config.yaml
d_mlp: 896
norm_eps: 1e-05
positions: "rope"
rope_fraction: 0.75
init_std_up: 0.0292
beta2: 0.98
warmup_steps: 369
schedule: "wsd"
z_loss: 1e-05
train_tokens: 295700000
steps: 9025
Each number is 128 + 24 x the weight over the matrix's rms, rounded and kept within 0 to 255. Layers, rows and columns count from 0.

# layer 6 MLP down (transposed), 896x224, rms 0.0863, rows 534-564, columns 0-111
[[102 115 154 160 115 137  96 178 151 158 160 131 140  63 135 105 153 141 128 140 123  96 143 117 123 139  91 142 121 131 169 143 113  95 113  78 164 123 180 127 146  93 111 160 116 165 130  85 136 136 121  90 123 126 119 138 120  91 147 110  91 182  89 155 157  80 163  95 158 152 174 118 188 128 126  86 133 104 132 164 162 129 107 149  73 110 113 125 149 132 130 157 157 101 144 142 110 158 152 115 126 131 101 132 134 102 136  68 106 116 147  78]
 [117 120 145 102 134  79  94 151 114 103 136 159 125 123 108 120 138 126 148 145 137 154 127 134 110 166 140 127 130 132 118 109 150 144 127 122 135 143  80 121 141 115 134  96 141 116 108 165 129 106 156 134  97 149 138 167 126 135 153 128 137 105 118 125 111 125 117 142 133 154  79 152 140 130 159 130 150 110 104 150 123 134  99 134 139 160 119  97  94 131 158 122 141 124 127 108 133 163 173 109 162 101 117 144 142 160 166 110 160 184 139 133]
 [152 100  74 148 195 111 117 120 110 134 123 103 134 127 137 139 137 122  65 128 201 137 128 106 117 143 112 156 120 144 156 111 134  88 127  74 136  95 192 186 114  91  92 164 160 128 103 130  91 139 117 159  77 119 151 170 141 127 175 131 124 125 148 120 149 183 156 154 147 108  79 115 112 132 104 130  82 142 137 138 122 131 194 155 114 229 134 147 111 138 138 171 141 195 133 111 102 148 132 103  87 135  63 114 105 125 121 141  88 111  72 101]
 [109 121 124 137 145 156  87 136 117  76 160 128 145 135 111 157  98 104 107 106 133 124 105 160 137 123 137  94 122 124 161 173 130 150  93 118 116 139 154 177 102 121 163 142 152 130 118  87 198 125 133  96 151 153 126 137  95 111 140 127 132  68 177 155 146 132 134 124 122 147 129 125 151 172 119  83 135 111  92 109 104  81 129  99 145 130 155 121 147 148 119  90 131  78 117 107 151  87 147 113 141 142 149 144 114 123 155 123 121 129 110 118]
 [113 139 134 105 135 102 136 176 127 121 122 137  92 106 116 113 134 153 139 120 104 118  89 149 148 195 125 151 126 161 101 107 106 163 153 131 129 149 140 126 120 141 130 131 104 127 134  96 101 131 146 156 181 197 159 131 185 136 156  68 136 111  86  83 120  83 122 140 152  97  84 151 117 134 111 121 150 174 127 118 124 130 135 119 140 134 142 123 127 146 106 123 144 126 133  93 155 174 138 157 118 119  92 150 123 164 121 125 124 136 114 156]
 [ 98 139 112 123 119 177 154 140 119 150 136 145 119 128 125  97 121 132 127 107 145 120 141 149 158  80 158 141 116 134 128 129 146 166 150 116 123 123  96 132 148 158 132 114 128 135 137 124  98 104 151 156 135 133 151 132  90 136 158 112 117 138  96 134 129 109 151 106 110 145 104 110 136 164 124 115 159 105 115 126 115 137 163 116  82  86 141 114 145 121 106 120 148 132 128 140 139 123 132 102 106 144 145 132 120 128  98  86 156 137 141 107]
 [148 138 145 141 120 120 137 145 155 149 128  83  83  82 115 127 104 144 140 148 129 139 119 138  98 125 122 114 113 123 150 140 105 103 118 110 146 164 100 125 112 135 155 130 134 129 160 147 130 117 137 146 136 129 129 145 121 100 189 126 126 159 161  83 129 116 105 126 131 123 171 105 123 153 132 124 152 168 114 126 123 134  93 124 160 120 146 121 126 130 118 131 114 193 102 117  92 162 130 126 109  80 131 156 121 156 154 115 128 140 117 130]
 [149 131 141 126 131 119 123 130 144 134 130 103 163 107 138 108 129 103 146 153 169 128 102  85 118 176 122 140 115 131 117  79 143 159 143 139 143 105 174 153 155 128 165 162 155  96 173 149 113 136 116 140  91 148 142 142 147 124 146 146 105 116 130 141 120 140 145 211  92 149  93 140 109 160  99 142  88 106 122 155 141 178 126 135 148  99 116 102 118 158 141 143 192 130 109 121 138 151 116  89  92  88 115 114  93 119  98 137  92 116 132 180]
 [161  87 117  98 140 195 163 123 117  70 150 111 120 137 109 175 145 145 140 171 134 114 121  93 128 139 145 138 142 125 106 121 123 162 149 149 131 116  82 116 128 133 142 117 132 161 133  78  86 104 154 123 123 137 144  92 170 141 154 122 141 126 131 142 116  58 167  95 111 151  78 141 114 116 121 117 126 141 158 153 137 133 172  97 131 119 120 116 114 143 120 134 116 140 125 154 156 115 139 104 143 159 144 112 110  93 129 123 123  88 145 108]
 [ 94 113 148 131  96 113 125 128 171 131  81 139 117  29 121  69 117 146  59 112 107 112 145 109 103 136 137 116  96 119 100 162 105 109 127 133 146 168 154 122 118 127 119 115 100 152 120 128 146 122  76 136 144  84  58 159 104 118 146 131 212 121 137 167 112 150 107 116 142 133 156  74 184 116 158 131 139 133 142 137 108 152 160 132 118 169 161  94 170 115 138 129 147 123 136 113 125 150 152 122 130 151 171 127  90 128  94 133 129 167 101  84]
 [144 152 118 152 133 112 142 111 132 134 108 153  72 193 106 163 109 147 148 120 115 188 186 138 156 128 133  96 120 125 117 142  98 115 140 112 105  96 114 143 141 132 134 124 117 122 140 192 111 113  95  78 135 149 127 182 154 107 102 122  96 111 129 149 113 129  72  96 101 165   8 138 153 138 123 104 103 129 152 108 116 119 156 105 121 122 117 137 122 138  93 113 141 113 111 169 133 101 143 136  84 146 134 124  95 114 118  75 144 127 137 144]
 [ 94 112 127 128 168 127 124  92 140 131 120  89  95 153  90 145 135 152 142 142 128 165 113 121 105 121 165 106  94 141 130 164 158 168 110 128  93 114 111  90  80 108 108 178 137 137 142 115 160 178 115 140 139 125  96 145 108 133 132 124 111 143 137 104 163 116 107 136 143 126  74 108 115 133  71 144  71 144  96 136 107 117 108 105 156 170 153 131 117 114 122 142  83 150 130 123 137 139 135 171 115  93 109 141 112 133 118 125 150 135 126 138]
 [137  86 125 125 130 167 139 125 145 144 159 131 117 107 100 129 119 137 120 125 137 102 141 109 156  95 139 128 101 134 137 111  96 152  79 162 130 135 129 137 121 115 112 150 139  84 154 139 146 131 163 129 133  60 146 121 102 114 135 114 126 120 177 133 132 131 135 156  92 148 129 107 142 113 151  95 101 148 122 103  82 145 120 121 154  96 123 142 152  88 151 192 155 141 123 114 107 129  88 111 145 161 145 161 111  96 153 129 140 114 135 155]
 [155 156 129 145 129 110 123 118 127 112 136 105 132 136 130 156 117 136 147 131 122 152 127 142 120 123 138 128 110 202 122 128 117 155 160 102 113  87 111 119 130 111 163 164  95  86 108 112 122 110 142 148 161 150  90 153 159 145 107 125 113 127 138 114  99 130 103 145 114 171 209  89 115 126 134 153 121  86 127 110 153 118 122 143 140 152  99 108 119  91 127  40 134 120  84 118 140 129 142 141 112 155 135 130 109 150 145 135 130 129 149 129]
 [127 160  96 198 151  88  90 165 148 154 110 108 135 163 139  95 179 145 144 173 127 118 104 147 141 124 146 100  82 116 117 144  97 116 123 171 114 124 152 157 110  68 112 137 132 117 161  76 182 111 111 130 108 111 162 117 136 110 157  79 116  98 164 109 124 141 114 171 134  82 120 110  65 147 141 152 114 150 134 110 126 103  81  84 162 125 139 134 140 108 121 114 121 127 133 100 146 170 141 107 118  69  99 119 132 147 159 107 195 102  97 143]
 [120 136 119 115 134 141 176 148 136 156 124 127 114 146 104 146 114 125 130 128 101 149 126 128 157 115 133 150 135 135 123 106 108 160 133 136 132  85 124 132 120 116  86  60 147 112 145 132 110 114 136 110 121 159 132 127 153 143 125 170 148 142  84 163  91 115 125  80 132 128 110 160 180 165 122 136 119 122 103 143 124 151 137  88 109 124 140 122 101 123  95 127 128 123 130 120 158 121 151 124 111 165 151 142 104 119 150 101 125 154 117 129]
 [123 111 143 169 131 135 118 147 126 165 115 156 136 142 103 105 134 141 144 118 137 169 158 140 130 133 102  78 152 106 117 102 117 167 126  89 125 115 134 129  87 131 173  59 176 176 143 143 128 112  92 163 121 127 108 135 138 154 102 176 167 142 138 130 115  88 132  93 114 123  82 119 113 137 104 181  93 128 137 136 134 153 102 165 120 106 117 157 109 111 157 132 124 150 107 145  89 141 114 142  99  78 122 150 153 187 148 151 155 114 124 115]
 [142 160 106 130 125 133 126 149 111  90 111 138 148 137 105 111 129 143 107 121 150 111 138 119 130 157 157 126 129 133 116  52 124  86 135 163  96  95 175 119 124 107 137 127 107 161  86 157 146  92 139 150  78 127 128 131 118 126 158  98 103 103 152 143 120 112 110 153 128 138 110 102 158 133 123  78 146 134  97 121 126 163 127 124 128 107 120 134  93 119  97 127 141 137 141 108 167 115 163 118 143 128 103 121 150 121 136 126 103 124 159 119]
 [160 196 169 103 135 138 129 137  90 162 125 110 136 125 166 163 167 149 154 139 131 148 148  96 108 110 141 124  76 133 129 134 163 151 117 119 136 126 175  80 169 136 139 112 145 129 122 127 112 126 127 130 110 143 149 133 119 120 137 113 108 148 109  41 127 108 121 158  85 135 125 142  90 108 115 130 206 128 115 151 137 130 119 150 150 116 120 100 121 129  99  68  99  91 136 118 159 121  81 113 177 122 129 132 125 135 122 124  89 127 138 139]
 [146 172 147 118  75 108 142 202 108  98 117 178 146 111 181 144 114 132 152 104 152 112 132 129 129 108 129 182 138 135 144 107  81  99 139 182 129 133 155 105 148 124 110  94 101 126 129 102 109 152 106  87 136 140 174 143 114 145 140 108 136 136 152 167 105 113 140 105 144 100 133  78 171 104 122 115 119  97 135 108  94  88 183 124  94  60 119 145  93 125  84  64 103 105 131 146 104 130 119  97 139 131 108 152 112 110 143 143 124 166 129 132]
 [129 154 151 121 150 118 136 111 122  96 106 126 102 117 138 121 103 119 121 140 156 106 124  97 142 137 117 131 113 138  82 106 112 104 107 110 154  91  97 111 123 138 132 138 116 138 121 127 144 123 164 147 122 132 156 143 126 106 143 105 144 144 141 107 110 112 138 107 116 121  76 127 144 151 170  99 144 153 115 155 122 117 135 123 142 139 120 100 148 162 114 105 157 159 112 109 165 123 137 128 116 161 139 141 126 113 139 140 158 139  99 130]
 [140 127  96 136  97  79 101 142 129 133 157 110 127 173 150 141 113 108  98 121 124 162 111 152 137 159 151 129 126 120 117 119 124 129  89 106 125 175 152 130 145 146 167 109 116 168 107 184 117 145 112 157 105 118 112 109 115 132 135 129 149 120 152 126 116 132 136 124 113 131  69 106 119 156 129 130 102 134 139  77 159 129 120 142 108 110 132 153  99 133 118 145 107 133  87 127 115 134 133  88 115 128 155  97 134 144 105 123 117 139  89 146]
 [126 133 132 118 118  97 109 143 119 141 112 140  76 136 106 120 152  96 178 108 125 101 147 116 130 103 112 129 126 111 117  80  99 122 138 174 142 121 102 157 145 138 115 150 121  95 102 138 182  96 130 132 144 136 170  98 154 145 129 151  93 121 146 122 117 118 134 141 111  67 122 134 137 171 151 159 170 117 116 136 111 159 131 146 142  85 120  98 162 164 141 151 134 128 134 128 140 138 121 129  99  86 145  83 154 178 132 162 119 142 121 157]
 [137 139 100 139 118 147 133 151 149 129 143  88 104 171 174 136 142 123 118 119 100 112  91 115 150 128  77 112 123 149 156 173 122 121 157 128 159  83 126 143 108 127 116 137 113 127 165 107 151 126 122 122 121 157 144 142 162 157 136 164 135 135 111 144 156 146 141 102  94 131  26  89  85 116 129 131 128 161 118 127 150 102 105 126 117 168 113 143 150 109 117 130  98 143 130 134 112 142 120 181 156 144 114 105 115 127 134 152 141  81 128 149]
 [153 126 150 146 117  87 101 160 111 123 130 134 103  81 116 146 165 118 153 114 141  95 116 113 155 132  94  85 142 106 129 124 138 121 111 130 123 104 144 157 135 166 119  99 103 117 156 121 162 104 117 122 130 145 138  93 140 138 109  59 152 148 108 155 138 116 131 126 124 121 152 150 133 138 151 118 164 175 115 116 137 107 110 143  78 137 137 134 156 130  95 108 131 146 135 146 140 118 148 119  89 133 107 120 176  99 136 123 125 119 163 124]
 [111 173 101  88 150 122 160 127 143 118 107  99 140 182 101 157 144 141 130 132 139 170 103 103 134  81 142 148 115 124 161 103 163 120 130 102 133 134 116 150 109 157 122 138  60 125 165 134 103 154  99  75 113 105 148 141 129 146 133 145 106 124  97 132  77 149 108 101 140 159  76 131 118 166  91 153 111 160 116 100 161 147 166  61 160 115 139 113 109 153 118 144 100 115 118 144 123 104 159  83 153  88 122 147 146 112  96 106 146 110 116  87]
 [113 133 116 138 133 135 114 126 113 113 134 146 125 136 107 152 167 171 153 107  81 150  71 120 133 133 141 164 114 139  94 124 102 159 112 182 115 152 139 104 112 133 103 114 130 137 150  94 107 185 172 130 137 137 145  70 150 113 152 173 127  88 151 131 100 157 100 210 121 112  95 115 122  91 128 127 116 104 117  78  82 174 131 146 127  93 117 130 126 113 165 122 132 128 154 108 162 172 141 115 152 142  97 143 148 116 147 124 105 125 110 162]
 [122 116 135 160 128 180 120 105 141 113 147 100 116 189 113  80 121 120 151 119  77 115 154 123 146 114 109 175 127 156 134 129  75 144 149 109 128 143 142 183 148 137  97 181 113 119 150 146 140 131 165 121 120  82 113 132 158 110 159 119 163 159 124 113 150 113  82 141 116 111  92 159  97 128  95 129 130 100 165  74 143 138  83 107 127 108  96 149  97 107 132 125 143 150 139  76 157 100 149 146 140  98  96 153 111 157 130  85 116 120  91 113]
 [122 124 141 119  97 114 125 159 135 126 158 132 124 127 103 133 141 159 124 112 123  50  97 132 131 131  93 103 110  65 130 123  78 143 135 115 136 165 102 174  73 159 104 144 137 117 101 141 138 121 136 159 135 108 182 133 144 170 122 131 151 103 125 118 122 193 168 180 118 144 134 156 107 104 166 133 145 137 203 144 142 158 130 115 159 170 117 120  74 135 102 129 162 151 145 143 115 114 146 117 108 124 137 107 139 104 107 123  76 126 101 118]
 [152 132 131  99  86 165 127 118 153 137 112 130 169 134 161 129 107 122 139  96  71  99 128 142 170 101 155 131 178 115 132 129 118  88 165 126 169 119 120 132 116 130 140 144 121 148 100  87 159 135  98 164 133 122 105  91 133 131 120  66 160 129  93 135 103 100  85 114 141 133 107 129 147 123 112 143 142 143 129 137 139 133 121 147 144 124 122 147 107 144 131 147 142 141 133 179 102 129 151 161 133 104 114  89 115 122 159 127 103 114 164 116]
 [105 155 133 136 124 139 122 140 105 127 125 120 110 115 140 115 122 155 182 125 101 157  99 155  95 121 107 138 129 134 144 133 127 136 164 142 173 111 126 130 132 156 144 160 140 101 111 148 111 138 127 138  68 124 105  82 133 130 140 109  96 115 122 120 126  98 114 120  77 129 102 127 136  99 155 147 116 114 139 136 142 117 100 101 105 115 114 131 157 100 122 149 131 114 129 158 139 116 140 125 115 122  70 134 108 123 136 124 136 123 140 109]]
# layer 6 MLP up, 896x224, rms 0.0809, rows 535-565, columns 0-111
[[140 127 142 112 124 124 114 147 118 163 142 107  76 182 137 159 128 132 136 128 113 107 128 153 142 137 131  93 129 118 137 140  68 170 168 155 144 105 162 136 147 148 103 151 133 103 126  82 148 115 126 125 127  87 118 152 121 164 114  95 141 121 122 147 161 163 106 121 141 130 128 118 121 150 145 126 144 123 185 140 103  88 166 103 147 121 116 183 134 158 125 167  92  76 112 118 121 132 129 125 131 103 119 118  62 103 100 159 105 117 116 113]
 [ 93 116  92 131 142 140 139 178 148 141 106 122 170 157 132 194 126 145  84 148 180 116 184 161 147 129  94 112 109 122 161 154 116  78 121 107 160 111 156 154 152 107  98 155  85 106 133 148 115 108 115 120  95  95  82 107 111 155 100 102  84  72 156 139 124 198 102  92 119 131 108 117 115 153 154 147 149 106 141 176 109 136 183 121 151 155 119 135  84 116 134 174 143 133 128 126 117 109 138 130 122 141 153 126 129 151  84 168  99 171 124 140]
 [136 119 123 141 149 122 171 155 143 142  79  99 155 170  91 132 182 131  86 123  90 125 109 122 148  90 149 174 128 105 125 149 150  88 141 152 126 140  96 118 140 144 125 142 140  90  88 168 125 162 106 158 139 100 109 127 124 122  98 130 115 108  91 133 142 123 113 115 113 152 107 127 116 145 150 168 150  87 174  99  96 139  88 114 144 137  79 148  85 137 159 124 133 166  80 130 123 143  72 133 167 155  89 123 111 113 163 120 104 142 126  96]
 [122  94 136 130 125 111 136 143 132 140 149  85 134 137 109 138  97 130 109  90 190 113 173  85 146 151 113 130 140 106 117 127  99  98 171 126 161 147 111 103 151  99 150 126 112 148 128 147 101 124 120 149 134 130 127 158  91 135 104 103 120 133 122 161 127 143 152 151 165 145  82 148 143 114 105  75 139 110 118 120 123 139 141 115 135 129 103 129 101 113 133 132 119 133 115 111  80 148 126 151 147 115  99 103  78 111 154  87 113 174 134 133]
 [142 123 165 145 139  90 102 149 107 143 153  74 116 121 120 129 108 123 106 134  98 132 105 133 121 165 141 138 142 106 142 138 111  99 141 168 125 129 147 133 115 127 115 127 135 104 105 127 111 109  96 114 132  78  95 125 145 149 116 111 139  98 112 141 140 120 135 121 150 143 136 155 122 170 139 122 128 135 151 135 103 171 110 133 159 112 145 127 113 126 107 131 108 112 158 122 101 132  97 149 129 124 145 119 140 137 107 108 134 119 107  96]
 [142 128 152 153 126 124 112 108 144 119 119 115 133 144 127 156 130 114 143 164 110  97 118 100 150  80 135 117 100 107 103 117 123 165 174 172 122 112 136 119 145 123 134 160 102  97 122  85 117 131 146 108 162  81 145 135 191 140 133  81 136  80 153 131 132 146 122 114 115 103 123 134 136  97 131 164 138 114 159 141 127 146 127 110 118 158  96 110 120 158 138 126 132 118 138 123 148 118 121 115 144 129 129 120 100 128  69 170 154  88 135 104]
 [112 132 112 102 157 156 145 134 125 145 102 111 115 139 119 158 127 111  97 105 100 162 108 119 163 120 136 124  93 124 119 106 131 150 119 122 140 154 129 177  75 133 148  93 101 131  62 151 113 131  94 155 137 124 134 117 131 134 139 146 151  97 137 126  93 147 135 115  81 120 103 117 125 132 125 193 127 115 137 140 150 132 154 118 165 213 114  95 139 141 100 127 144 111 163 149 136 115 151 122 192 145 143 108 147 131 155 171 161 108 194 144]
 [119 138 167 119  97 122 108 152 134 186 144 156 137 162 128 108 112 139 149 136  95 167 152 113  90 192  99 116 139 122 123 171 115 137 126  92 142 116 161 153 104 149 167 129 115 135 121 151 154 127  76 157 120 110 135 148  96 124 121 112  68 122 133 136 142 151  96 166 109 134 115 161 141 112 137 108 133 124 129 150 167 119  95 116 134 120 125 121 135 123 126 124 127 134 116 131  95  93 115 152  86 112 119 141 148 116 154 119 112 162 154 152]
 [152 145 127 133 141 169 105 131 112 101 143 119  61 127 140 146 152 105 111 136 100 107 134 141 154 139 140 144 136 129 144 127 124 146 115 162 127 147 123 105 125 120 116 127 158  92 132 140 126 105 167 130 133  68 133 128  86 125 132 146 114  71 111 130 110 135 148 109 119 138 100 137 122  87 138  98 148 117 115 108 153 140 115 131 145 151 123 157 154 171 118 103 152  86 160 154 103  99 161 191 125 121 149 159 140 127 152 141  80 155 159  74]
 [151 128 134 112 149 125  99 114 118 113 100 102 127 153 108 163 141 102 121 125 140 141 114 136 115  96 136 141 130 112  94 119  82 113 130 127 111 167 100 111 102  94 122 137 138  88 103 151 108 103  93 154 164 132 127 117 124 160 122 108 142  85 170 154 152 140 115 114 159 111 111 133  94 113 176  89 151 131 125 147 128 132  81  93 161 155 142  98 116 152 130 130 130 113 169 111 129 122  84 141 157 143 147 163 134 111 108 187 132 159 176 105]
 [186  97  75 134 125 137 128 120 155  95 166  77 151 159  90 160 129 126 128 112 161  99 118 151 166 132 119 151 118 108 124 121 141 131 121 123 109 107 103 115 132 116 140 163 132 134 131 122 119 114 120 149 180 135 102 121 110 134 102  96 129 124 112 158 132  98 135 121 133 134 122  92 130  99 144 112 132 160 177 166  73  97  98 119 134 126 116 130  78 144 103 135  70  82  94 131 126 123  99 154 115  92 140 148  92 145 177 173 111  96 123 104]
 [127  93 123 142 147 132 138 128 166 141 154 131 147 131 132 132  72 166 143 120 128 174 125 116 125 141 169 119 129  90 197 198 108 126 174 101 107 106 155 119 140 146 152 144  84 133 119 118 182  99 123 140 134 127 115 131 171 114 127 126 139 114 107 125 100 169 156 169 118 110 116 106 126  91 115 116 124 118 135 173 145 126 137 107 152 138 115  92  66 117 136 166  98  94 163 139 144 115 152 146 128  67 178 119 142 149 125 127  95 123 123 132]
 [182 152  98 182 131 159 114 160 202 153 150  84 168 165 141 151 126  93 125 101  78 172 110 115 184 106 121 129  74 133  90 175 144 132 131 163 164  61 137 153 132 106 150 130 108  74  88 112 164 111  89 187 150 127 101 187 120 153 136 118  98 119 170 166  93 184 109  90 118 188 111  73 118  97 198 125 142 101 134 130 126 138 120 108 145 202 127 133  94 121 144 126 146 124 101 103 105 110  93 138 196  79 143 148 111 180 108 138 120 181 127 101]
 [ 97 195 113 104 104 162 134 118 140 134  96 146 135 151 103 139 106  79 134 129 112 146 117 114 120 164 108 160 114  96 138 126 138 104 137  82 105 163  76 136 132 139 177 141 132 127 115 121 130 126 109 120 115 121 125 110 131  99  67 118 121 119 148 153 108 134 101 139  88 129 104 105 166 145 137 150 126 136 127 112 120 129 153 100 138 134 127 145  91 127 144 134 170 101 150 130 142  98 154 157 152 113 153 114 153 140 126 147  80 121 178 116]
 [111 104 100 135 141 108 130 153 136 150 129 140 128 141 122 169 114 153 140  91 131 145 125 129 130 146 116  99 130 115 150 152  94  98 139 158 109 143 144 137 124 116 143 112 154 154 100 153 136 140  86 172 128 115 120 106 126 116 156 142 123  65 126 128 142 153 141 103  87 112 124 131  84 122 147 129 153  83 168  85 136 122  98 133 165 135 129  93 112 138 140 143 103 127 119  86  88 100  91 131 177 141 105 138 116 113  95 166 115 122 124 107]
 [198  82 149 171 157 125 142 111 153 112  77 130 154 141  88 144 126 110 122 158  86 139 116 151 142  94 140 155 121 148 155 154  87 133  99 139 144  93 143 121  84 100 174 171 147 140 129 173 124 115  91 148 148  75 108 134 137 144 140 122 142 149 154 103 156 135 104 126 122 128 103 119 162 101 137 117  94 151 123 134 109 126  99 125 143 123  86 113 104 120 143 143 115 139 126 124 102 135  98 136 121 127 115 153 126 124 113  88 118 138 144 163]
 [184 116 136 125 100 110 102 131 155 156 124 124 117 142 108 132 135 136 137  86 124 137 106 161 142 116 108 137 119  96 149 107 119 140 144 133 181  93 127 110 150 101 131 114 125  80 166 119 111 146 125 159 136 131 119 139 109 148  73 118 128 180 127 136 117 119 115  99 162 141 126 148 136 117 148 127 124 115 196 151  97 126 102 134 135 129  98 168 157 139 163 110 146 101  76 148  77 180 138 140 149  99 116 113 141 113 142  95 132 112 127 135]
 [106  86  99 108 112 157 141 128 154 142 108 143 156 162 123 185 146 116 138 112 164 151 100 114 193 131 146 164 107 110 130 128 138 112 141  78 107  99 108 134  91 133 134 135  88 102 103  98 164 174 120 109 171 110 127  81 119 124 159  78  79 119 121  90 171 124 100  97 139 159 117 126 164 155 126 103 154 144 195 130  98  95 108  62 137 107 122 155 151 120  98 176 136 169 105 143 119 182 106 152 112 164 178 140 104 148 130 186  90 104 144 124]
 [148 138 117 147 115 123  87 172 121 109 154 169 151 136 150 175 130 147 140 121 133 136 132 142 145 144  87  97  88 106 152 103 138  84 122 104 184 130 137 141 115  91 164 126 141  90  78 150 130 140 133 161 119 101 123 149  76 126 126 163 135 117 115 131 110 148 123 140 157 136 124 105  94  76 135 123 113 120 149 149 127 177  89 141 150 141 114 118 126 121 205 101 135 123 113 126  93 149 149 139 142 108 113 136 122 105 146 149 107 167 167 146]
 [130 140 122 129  96 181 147 115 112 125 150 132 123 162 138 153 129 160  99 129 110 162 151 120 153 149 118 127 172 115 133 147 110 125 122 107 125 177 106 136 133 129 121 139 140 143 154 161 126 138  88 107 108 115 113 123 124 125 158 158 126 145 149 144 102 133 111 160 121  98 116 136 105 146 135  79 123 131 161 118 121 143 120 139 115 151 110 137 123 139 120 151 138 102 132 115 134 108  52 171 139 156 147 152 120 122 134 115 113 125 120 107]
 [ 96 122 132  82 181 167 127 150 170 121 142 117 108 127 148 153 148 134 131 111 147 147 131 104 110 132 103 116 124  83 112 125 139 149 113 114 119 100 105 141 105 122 117 160 140 126 139  94 105 122 125 168 128 119 113  91 122 137 120 108 111 124 126 122 181 122 130 147 145 172 117  95 131 155 200 104 138 165 116 129 185 138  86 115 117 141 149 118 156 149 141 169 136 157 143 131 141 129 114 148 160 127 117 117  90 179 127 108 132 147 166  98]
 [143 128 111 168 165 186 108 101 131 136 100 151 138 146 127 159  95 118 114 119 115 187 152 122 152  99 129 129  95 122 188 120  91 135 104 134 141 124 112 181 109 138 156 125 119 171 128 154 120 141 107 138 121 106 135 133 100 125 138 106 134 115 121 145 112 157 117  96 122 142  90 134 153 127 110 109 104 141 114 121 117 122 128 115 161 150 131 149 135 172 122 110 121 114 100 129  97 114 155 130 132 113 122 144 103  91 148 113  79 133 148 129]
 [125 119 143  81 123 132 130 136 144 159 101 135 171 159 127 140 114 113 124 117 140  92 121 132 145 160  84 135  97 100 107 156 145 109 103 111 148  83 184 127 113 161 171 143  86 125 119 131 138 149 111 117 120 144 141 124 114 145  82 101 124 126  90 128 143 138 108 126 107 121  94 159 176 141 120  97 116 143 154 147 101 121 129  82 148 125 105 119 158 142 149 134 101  97 119 110 133 110  85 168 105 161 115  94 119 124 116 146 109 162 135 113]
 [119 131  85 143 130 135 119 136 143 138 151 163 151 124 141 150 113 102 102 118 146 150 107 126 140 127 128 126 140 140 165 116  99 152 121 138 150 152 132  76  92 106 119 123 131 121  92 147 115  98 123 146 155 115 124 140 142 118 120 138 105  85 144 129 117 129 135 113 166 153 133  98 132 144 165 108 140 148 122 127 107  90 151 102 151 131 131 124 116 120 164 120 117 128 144 110 103 178  95 131 146  91 159 137 109 119 134 128 125 109 113 143]
 [139 146 154 115 129 130 127 156 148 123 106 183 131 130  82 126 145 109 121 149 133 131 123  77 181 155 130 152 126  89 108 178 111 186 159  97 120 115  88 139 130 143 141 159 174  99 102 166 112 144 105 132 157 132 117 116 125 155 136 140 133 136  74 117 111 126  87 128 129 128 117 139 126 110 156 164 125  72 167 119 123 159 116 112 139 162  98 142 113 142 120 131 152 113 112  98  81  75 146 194 146 137 105 126 115 150 156 103 126 138 136 137]
 [125 109 140  84 131 137 149 109 178 118 113 122 115 138 132 140  99  96 128  88 121 142 165 102 123 138 148 160  94  94 141 183 145 134 183 133 160 133 124 141 141 139 154 137 131 123 112 198 128 138  94 142 136 131 135  84 104 108 114 128 120 115 121 171 130  96 149 144 136 156  98 120 167  92 145 102 164 105 112 108  93 126 118 147 128 134 130 145 104 125 163 162 131 108  87 107  90 142 128 185 177 110 151 104 126 106 166 118  97 178 153 117]
 [121 139 118 142 132 150 128 152 155 141 129 136 159 137 155 166 101 163  95 158  95 122 112  85 117 165 140 111 112 100 135 142 137 134 140 171 132 124 134 167 127 169 152 176 142 143 118  76 147 123 140 183 109 137 125  94 131 147 139 139 137 129  90  82 166 117 100 106 138 123 107 150 113 104 148  77 109 137 115 166 115 167 149 142 149 135 128 140 159 115 143 156 118 109 116 139 125 142 123 151 167  86 155  80 103 102 123 115 125 147 182 133]
 [131 126  70 178 143 152 109 137 168 133 105 158 107 147 122 139 129 124 146 151 129 146 126 143 127 103 125 130 107 135 116 115 170  92 106 120 144 129 162 121 103  49 192  94 154 144 121 144 151 153 118 158  78 126 107 145 120 130 139 121 132 104 172 151  94 124  90  97 121 150 117  93 160 143 157 138 126 105 136 122  92 144 134  96 174 110 109 122  97 143 140  97 110 149  90 116  91 105 100 149 121 127 143 111 114  96 125 136 121 142 149 130]
 [179 123 171 162 130 108  96 138 130 144 115 160 166 147 129 157 131 135 103 107 111 120 145  97 135 130 124 192  98 135 129 175 137 128 155 150 116 143 129 142 149 121 142 115 105 148 121 103 158  97 141 115 125 108 119 110  81 163 196 116 106  95 130 127 121 142 134 114 109 108 116 155 156 126 109 114 148 104 138 148 120 147 121 123 113 112  75 164  94 140 150 136 136  87 120 112  90 139 148 158 143  70 139 152  65 135 105 113 101 154 165 116]
 [117 130 146 122 121 165  89 148 149 149 146 129 146 150 133 136 144  83 162 136 124 114 117 111 137 119 104 129 116  96 146  80 114  81 151 129 109 135 115 159 112 135 148 100 102 111 139 106 139 136 143 157 137  98 155 167 134  97 141 111 120 120 115 142 106 198 130 107 105 100 123 136 134 127 129 130  98 129 145 127 129 131 132 119 143 168  95 125 150 145 135 121 119  83 141 143 136 154 126 159 154 144 134 112 156 152 153 140  89  98  96 131]
 [136 115 124 129 134  89 137 130 209 105 151 137 172 157 129 125 130 117 112 156 127 166 133  98 109 117 106 112 146 128 107 146 110 136 133 129 105 127  89 169 125 128 183 112 103 109 160 129 147 144 119  91 150 122  85  88 106 115 163 119 138 126 119 133 138 142 153 122 122 127  89 109 143 111 145 103 141 123 132 156 132 128 175  82 111 145 107 145 116  95  98 125  99 136 131 170 119 134 111 136 127 170 155 111 118 137 103 124 134 111 137  99]]